config.toml
num_hidden_layers = 10
hidden_size = 128
num_attention_heads = 3
num_key_value_heads = 3
head_dim = 32
intermediate_size = 320
vocab_size = 615
hidden_act = "swiglu"
norm = "rmsnorm"
norm_place = "pre"
norm_eps = 1e-06
positions = "rope"
rope_theta = 10000.0
rope_fraction = 1.0
qk_norm = false
attn_scale = 0.177
bias = "none"
tie_word_embeddings = false
parallel_block = false
init = "normal"
init_std_qkv = 0.0442
init_std_o = 0.0099
init_std_up = 0.0442
init_std_down = 0.0099
optimizer = "adamw"
learning_rate = 0.00236
beta1 = 0.9
beta2 = 0.99
weight_decay = 0.051
lr_head = 0.00562
max_grad_norm = 0.5
warmup_steps = 358
schedule = "wsd"
decay_fraction = 0.72
decay_shape = "linear"
final_lr_fraction = 0.02
batch_tokens = 16384
max_seq_len = 1024
doc_mask = true
train_tokens = 120800000
max_steps = 7374
dataset = "wikipedia_en"
Each number is 128 + 24 x the weight over its row's rms, rounded and kept within 0 to 255. Layers, rows and columns count from 0. Numbers have three digits each. The size before them is the row's rms in percent of the matrix's.

# layer 2 attention query, 96x128, rms 0.101, rows 0-63, columns 32-63
137:128129156157164150150118165158171092136129131128117099150155114123146120150096133107147101164133
104:161083147122104123117110131108133139089101107120135137127139128081122113133129076089132111114092
111:120116133158165132123136178162165098135129142116133089147132113160132113150099148119151092154142
082:131073166135112126121092156110115115083128133103138107111110150144114119137143082107131129145122
101:141126142116104109121105091090093161101131149150132134104137167128114138102163091137114148121125
074:112165096117170152139157122126141129172140097186114152135161098096141146112102132104116114129130
096:134107135112095116112093106110087151092134153137124131113131171126126131127159092150131151127125
068:133155158145124156106121116110095147144084138114118122109153152099109156136114131142167137125114
074:128111150163114094127109140119102152096150167100115125131084151163143150114114138154156120139110
092:135103155120084143122091126106127161091121171139123129104142179110130120117150079127146144095129
075:137150177095102097148101118105139132116136146130091093141092102130141131124159125156126098113148
088:140086121104081161122134130135088126071128153134115149128154144112116143117136141120141159120119
095:122159126169186137113170151141143097180147124132152114129131095114135129125089146081127092135115
085:108162090113128088151139118100114131135117125172128087132134139154117129121137165120079112167199
084:133113136144103096125122128114112192098080161181121114122132200138138119129145107172130137112146
096:127110140109124141105148134167078165085146146105159176120126107133122136110152135148111177097169
085:139101159117112144143147128146114128101147088045146126145155083117127103099125166142137132116198
094:100167092140159142111129127119155085174133105125123118131133116127126132143078168105129086153101
095:134150135114116140152111119123160098160157119061159097127123106102108136170112112095104151137145
091:140122133113080086158095119097149159122131119083119088146126109098133138160160111123158144112101
079:128139123120125161130106139089145168160138131138140120138207164080093109165138101102140166081068
117:080150144108126125155135157155161107136091084121132107154086143154128117186127157112120113134102
067:142165131110124128079121108113150085123148139161105147148108109156161125120129117133142099139190
159:156106123134106128145116125089096189109158147121107139086141144108102137098166104142142162129118
119:124166092107113131136086144129138078147156124106150115147153143106169116131115137091104095140117
091:116157088099128133122074137095130133147170150149140132101144149096142098134129103106096132124067
111:136148108122100124115090140129129082153149134130137114125164142077173105114107143109117104120109
112:122152103156140124116113124125120137156150167160129098117118138095145117098121133139105133091124
060:157096173141163119165177075150118127142121126126126124102128098157109132126139102148138125147115
099:108140120118144141162081112117097141128157134081182143149135148101140125109121124102113095139163
091:138077143117121137121131132185123113078085115086160142134099123123151117166107123141144105147138
097:140121093149126117106087091136123120130114127138145141121111134111136160124133134126131134121105
083:101141070171142084162101115123115095133129161107169129096111160136153144119109174103147139137121
068:133146158099118152158099165122139130104168130151123129100107136115132116168132133135103124079091
075:143174133135125138142086154125156126120127167181099111098151161118101104180136080135075113114120
071:112118113113099142144095143081094140111143098142168141141143143139120168105133107105137131155125
078:123116115137124097156091116148133124158134138103165147123150136124125166178097098124176147114107
079:103105185073126092147126104115093160133100102120118116110104110133137143133108147112144119135155
078:125160184146172139117169108137114183161161156143110109124106110120160145116111100131110148127115
074:126124115110104142096125136123109159173144127162121135153101133173143099128126108125109152134194
087:165136138112177077137166146123144112102132139146088111144148163130098163152145158109143127099125
080:126122110110123175185072154108151106108136114092124160122118146105129131118131116143124127095100
096:158132106145107214127079121138134117142114119069162137112132119111138128105136136146114173106125
093:098114153097095123145188126144091125156147141170122100112136098155097120098129112149137159129142
100:106169135149159127080132129140115124137157174152121114134128117080147099149126150132124124143123
083:174124139115113143124110141145092145116097155095146145146084120135116148121109136112133145131098
093:081176119134170132145144138117172094123107144150115107151158130117113102152125139104135106150111
094:100148095094142129077109111154098109135121134116185142120139145114158101149149152118105121130125
107:087127099103094147099106131156091130129110069113171121163099122139150148121134125095106149150151
102:129143156129148075103128135095114151134091158186098095129118113129153135118120123151099131103147
092:142119156136114115137093130136131099126127141094148166141152136126134160141121116134121132134137
097:137092111119126113139124099128088133122102102160130152136132132125158127131134130116123130175130
107:160111152149132118140105141111144171089122131130075117139118152138084173111152129161137155118147
141:135094159143130129139135133106132172094105128136109104120107134126100150120149104137151176108135
098:109131127097146181134110129117141131134102099067154142120144120131141106136141118119148145101115
109:147134120117131125109111132123116139126101113121119148157075071132159155090131101123106132120153
100:139130156114067106137122119150131138154145168126124136120126140143077154160131116167129143151122
098:163112152153151138117153109110136138088109151141073103137119134136110149125144114182126150116148
102:149168126148113129147096136111116121118116097105139119179108062104116150068080123135095104139105
094:117119093130112124138096118093133132139130137171133098128118170130133147155095162123083111168117
106:085132116130135103123137103142097142165101118158127167100154143141152089108128082126125112154130
113:147123143121102083115128127131072129140109181146151151108107102141137115101136086086113130142108
099:132123136113155157147189129149125117120130141130121159127109125112084111125100100089173105145111
115:105144103137129077138111135148131116159144154135132135114113100128152145117100125131105097133122
# layer 2 attention key, 96x128, rms 0.102, rows 0-63, columns 32-63
108:140150115089171121119142121140152123153167105088074124129148088158110120100140121123129099134106
133:121155135135145151152128153169190116135122121128116104181116084122136177135072133147149115154134
092:127170108113131141119138121131179104140150092132096125181138104143145165116120121147115118139114
085:097164144122128160159116139150149092142110147184141123168098111109182151156078152129124114160130
091:119085169134108118129125143105070155110092175119167120096121125127106096125147115105130149105136
087:132120158098141109089136132104138160106132133101126140114178143125064142134179099141159142113101
101:135079154145111111137111124118096146135104180124154129096104133110116094158139119114134147111146
067:179134180139141108122127139123108147095112156112148120160145122122074156120158123169142173142101
088:115106174113134131128144122142114120143140158104161092101097119110153097114102128093124098127132
086:136065166136124112134118120111072158114119152123135105102109124123114109133144138127135162143121
089:135110148131114131141126138128079112128101158114136129107071102135131129100112108134162130125148
087:161085135137097137165143120119109141117113136098121102136141123133090120127140104135115151153139
096:113191115122122134115139156127161095142145074112116112127173154126154137119099148118119085128119
086:121161103155085116111114125122129153140133170127139139106089130090107106147107179109098128094161
108:151081134132114126136126117118101173104104152144155139123103106127096137121133125118126164128131
073:146039171130131133125155151125134147137098151145102121143110118128117131146116096108140163146134
085:157136097154110145181161159172142069151128103140109108156119145157175137150101114127139147162129
099:112198095132125119113131125144137108146146119110137111103136146106171120118119150141118088103127
083:113171140117108182115082098113118122111148134110091099148131107127120122123144136119074092123108
103:148098126110145117146136106145124115092132130153118131112089095166133148122134107141125164149110
130:117177135123153147129129096151169118169152109164119156147152131138157146123129147133125125117144
081:102187107112103099156147118148108106130154134150104098128131115138131163116139135066108099103124
176:134078133141094134134102118102102186088102152127149130109105143117087111134167114134117159112122
051:153144149138167167124180154119151088134139121110123115130165117164108155126109151134149154175171
080:138113148115136119099105084084095144082121122110167146126120128110126100131182125131123175094120
132:150095152111135112101124114085102158110105147142147130112142123136098127133193137106101169103125
093:163090118132149109119117103099109157089112127104140134126150116103120116125161133143123186115119
128:145093145128138098087112133114111168103096150129133156113145120125104100132163161115136162111134
069:118145098116123151160118139185137086157131136111112073149127131131162134129094109119153097127121
092:123100144121150134107125105125146126079079093163157125127126109108137081155150129143126170129103
092:163129091146106115144118105138120114113100081104131153123113138142163143112120128136090138183108
101:146087164120141157125131148123140122103101110089141152117085114138132145172140165138137145140091
079:153135144189146159146103134180125102102121115122133130121106136128133102134136103172111136126160
073:137135120122116152068093127096076132117117128148108139122143133125141130140127083103136105196158
085:115110141121113117135131138095142124151140137133139149142121131149159154131136127156144104118169
075:164121136126143107132137105171141120161149157112133158121136128145144111147109187106113124139110
084:119166139100131151129141148127149122147147134098116078147176126161125128148142132110116155098085
074:079105120162136103147122157149105153117117124117133130093123134100177125086102093120122133141144
073:146115096156140117166113120156121129085106121126110160148135139133160140154107123146122134109165
073:133143119080120134116144135127135103154151112114106145155148130147105146139115154126078071140157
086:137115161125112164134139101099118121163151099137135160164142147164096111165131135087081124168145
091:120125170126114101113145132139103106148159161110113132134174137136138095145161152129146148197128
090:150138115164141107115116098162093131121144121125103137120139118174122120106129111188133141121085
103:076159095143157112115078126115132138126093107122135121127114152099131098097084154124135098105083
104:143121111098106167130138133136129113147157097141150153160116108152113137118144124108077088154139
072:110125145116117131133128146094107117136170112115173122118116112108173113091108149110114103153114
120:163114170112117146120188122112127132133154141128136129096124144138104149146150114112104111139177
074:140147106108103125117106143150117124128138096126148133122106094170147141078176109132089132166107
104:126113125134146137070103115120134128124160102132145102091119126149159144104107096127086125041149
103:148139131110128120162113139139136086176102108165146146110117118137104129159115153110115091118111
079:124145148136143103135118135133092117139136107095161134140095079159151097081154128144084146119094
120:094118158138153138132127109081172130115131146139132136108083122101107150122102119125154166098107
133:108076155132136134160140104104123134114106162123119138110126116098100111147133143142172172108121
102:118119151144123137120158138144137138137117145148087123148163154100126123159108158122164080130187
093:123152111129126114093140134155124156150146116138147145085124116137155157132138128153098111153125
097:161139084093148119134106107134132163124079153122109151131163188158135121115124159109116120146100
112:094082144149148143142142143102131113125156159062163149106114113087107109106129135117139143107122
087:128114167127126144120161159144152129105110126160077123144151152095118128159107154112158072146182
098:148116130098132129107106082140116114096118150086106126106130130106094115101116131085150073163099
087:147119110115095105133095122087173104099109096147130119116109128186109142108120118139125143097129
092:123145160148129153128153161095139125158152153137152153104140120125144158159099135136173117121118
110:136150142117151142133144143082135097157119119078153152150103101152147110123123141127126172124119
094:153111171105133153142148116127162102153138155133145126105142111121164130121133073150133129161126
108:139160106081110139147130151127150130159161133121127135100146133190094125085135156117130129168101
# layer 2 attention value, 96x128, rms 0.0935, rows 0-31, columns 32-63
112:152122125119150117131128137138092115156184144084116098094118131153164167120142088169113131072128
102:147117157153081125115106190157140128096094147136140169139126130113105133116117071118156122113135
097:155127167122125151186132202135117130082096075073123138119110109117136166150107167114158115187166
100:125092159110115116091116155134122160113121144106136145086096154150132169112140119129122119126158
077:169086105142103120152111100090134156125088118156143140134140113129136098153103130136171144137089
112:125142127140130173137109079147155126126084093176124088140157103120105147110128122112080156165124
072:132099160170097126150093164150138133136077134124153159154125115097122116188120146095163123126111
102:110132166136129128096122169139127153147124157106147146083101183158123126113156121136129111123095
083:157130106144166169145155173177144110101179128113100092125105134164154152165090138116136121174126
091:109115181113147131112144112106157114104076110110179133144107124078101173147125100127110131105163
087:093167135149114111114126147184143094134123154137161100151133163106123111123122125108077096128119
094:102131105105147097074145069106120139138127145190137124123138132155126115087146145134112131099146
104:113134111139163157123108153115122114138166147152102131109122112122148114127158108130139140091104
092:077122109126147082135147110113142127113067126138149113196098099111130082108113186126141141130117
082:107097171170106113133087160156135131127082149134147159090138134095109139152120130133156144116094
104:136133123149144080099128098164154149161158161160142042119120139141118120100140112140059137094097
111:115125110109148132178137155108109105138154123121128137123133141117143129141156105147158128108125
088:132117142139093129110107156141142091113102129144130122114130179112104126152112104115136124162115
091:138132119139130149090134163158134152133108142127118146112109111128123123115147176107135125182117
112:116110193126106105119135201135151145135102137089130179093094165108101167153125074147134111098141
097:065111171127126132130096155162126147127072125115151211126111133079132143124120135135155116100136
099:096105141102121134088121091092091123144109128121144118108136121148134117113123176144159121123131
118:179127105156112109117104117139135136154118130121121103140154075149140129080101139146105159061093
066:150131178149120122146112188144157132132069106117157164069148147094151144155133123096120119129096
082:101140147154118141132101215175146087094113146081124133128115116128135136155082146135151114118109
114:110106149123119135088120189137107132113152128140100141085127102125121141114151167129118142182136
094:166118123158126147168120172133147112099115106138130184187122088108153103172100125135154139174129
097:105125140139142126125113177130145142107103133115113149102130088139135131131090193125165131131122
089:142107130108149114126147125132119113143150131106139075092105179133128139117158122142086134103136
098:126143160175100129137121172153133126109102154103160164157124117106097119139089120153152149127136
104:069122147135125094104136109125142130147117146086164128137116129115113107139109124122157114079124
078:097120149134133105125128151172127139156112145099159163121113114106114120114115134142172134088116
# layer 2 attention output (transposed), 96x128, rms 0.0941, rows 0-31, columns 32-63
113:151140152117149114107141090141100117099125115140117115118078180179155137124150120139148175110136
103:130089122147151141146140112171180097155154091121125143132132103109112125160149140110128108127097
095:138120135155142169113121131051115124144121101079146122075166101107154127134150077105114116130119
107:159122149100134133103110070119143100098117088079123141147109165144120126136131123091130118096155
078:112084126138115126145138122132127160121128133150117132121118098129073131111125129134135167134152
112:105134083125112147137151154117194092177119100110144099149112126118122122165157142113079111189123
087:139108106166147137158141151118120122164166133135146137088136080128142151149150127143113141126092
101:174082127126116150131139112098113139127160123105113136136119125171121125125139140148172125086095
075:138154122123131121124129132073106118132111116078132110098157123138228127134166098122135109123146
087:104115129141145163121124169130170098168115144103086141122147104101153134119101165138125103146104
084:137172104135142128147128147128115100171149152127142126132156117108181126140129136124103103136103
099:110117139120113120117134123148132141103111147167124120170124166131082117123104146113139108155140
100:164131146144144115140128125180159133072121116171099120143114162170155105129150096178136144138141
097:125149123137106127147108148128108176149141166139138147101169076114125108118137116123105093137140
085:155080114166158140144154136134129123153164135149130131102142093120106135143149126155132163147096
096:150141096094125116167154112139119123133143129127120116162130144171112128122131156134120132156145
112:127141182148151116117099124154124123128115090141106158089081123126137141113096113203128136104127
088:142135097141166118147137161137141099171171148112117137114132074115183155155156141139141169134080
090:147091120150114134108139156095162159140141153151159123110172146107114105149167116107129091123087
109:150084132152149163159122117150125110124140119071099160120125107127116128124127152166156138095101
087:159113154150152149148112127143135160140159142127135162104109084132107137133137119139122133118087
100:135155127116118099069131111090091126099134131134143106138134141139126123134163148082124131105143
110:140148117096125103132150111153128130080137137168141102145115146160085126136167123107121165145146
080:138095087143139152156121156104133134169153150119129121104133073126133134142156121145137158129088
086:155147118149145145154126155100122105145165116102155123091172088118183126160160131122117121137100
113:172118156137140148117121128140132142087112117113153144139167180127120136169158094102152124143130
090:113104099148135145178125149129149154154136135124132147098151063089144128118132108134129120155122
098:160099104158118170129127161090153108119156088110155118100185101125121101165191126118097099149104
092:137155156110109127097093102130130107104097104092111143140100166157145137110112126132129111096173
105:134110114165163144160152152122131115166167132143145131093162085110142133150145117143124145153087
109:139111141170159133120134148136105128133151167175118149089131112117131129105117149170142131123093
085:164101141176164137129171150135128144132159154157129133099122112141144136131145104151142149133092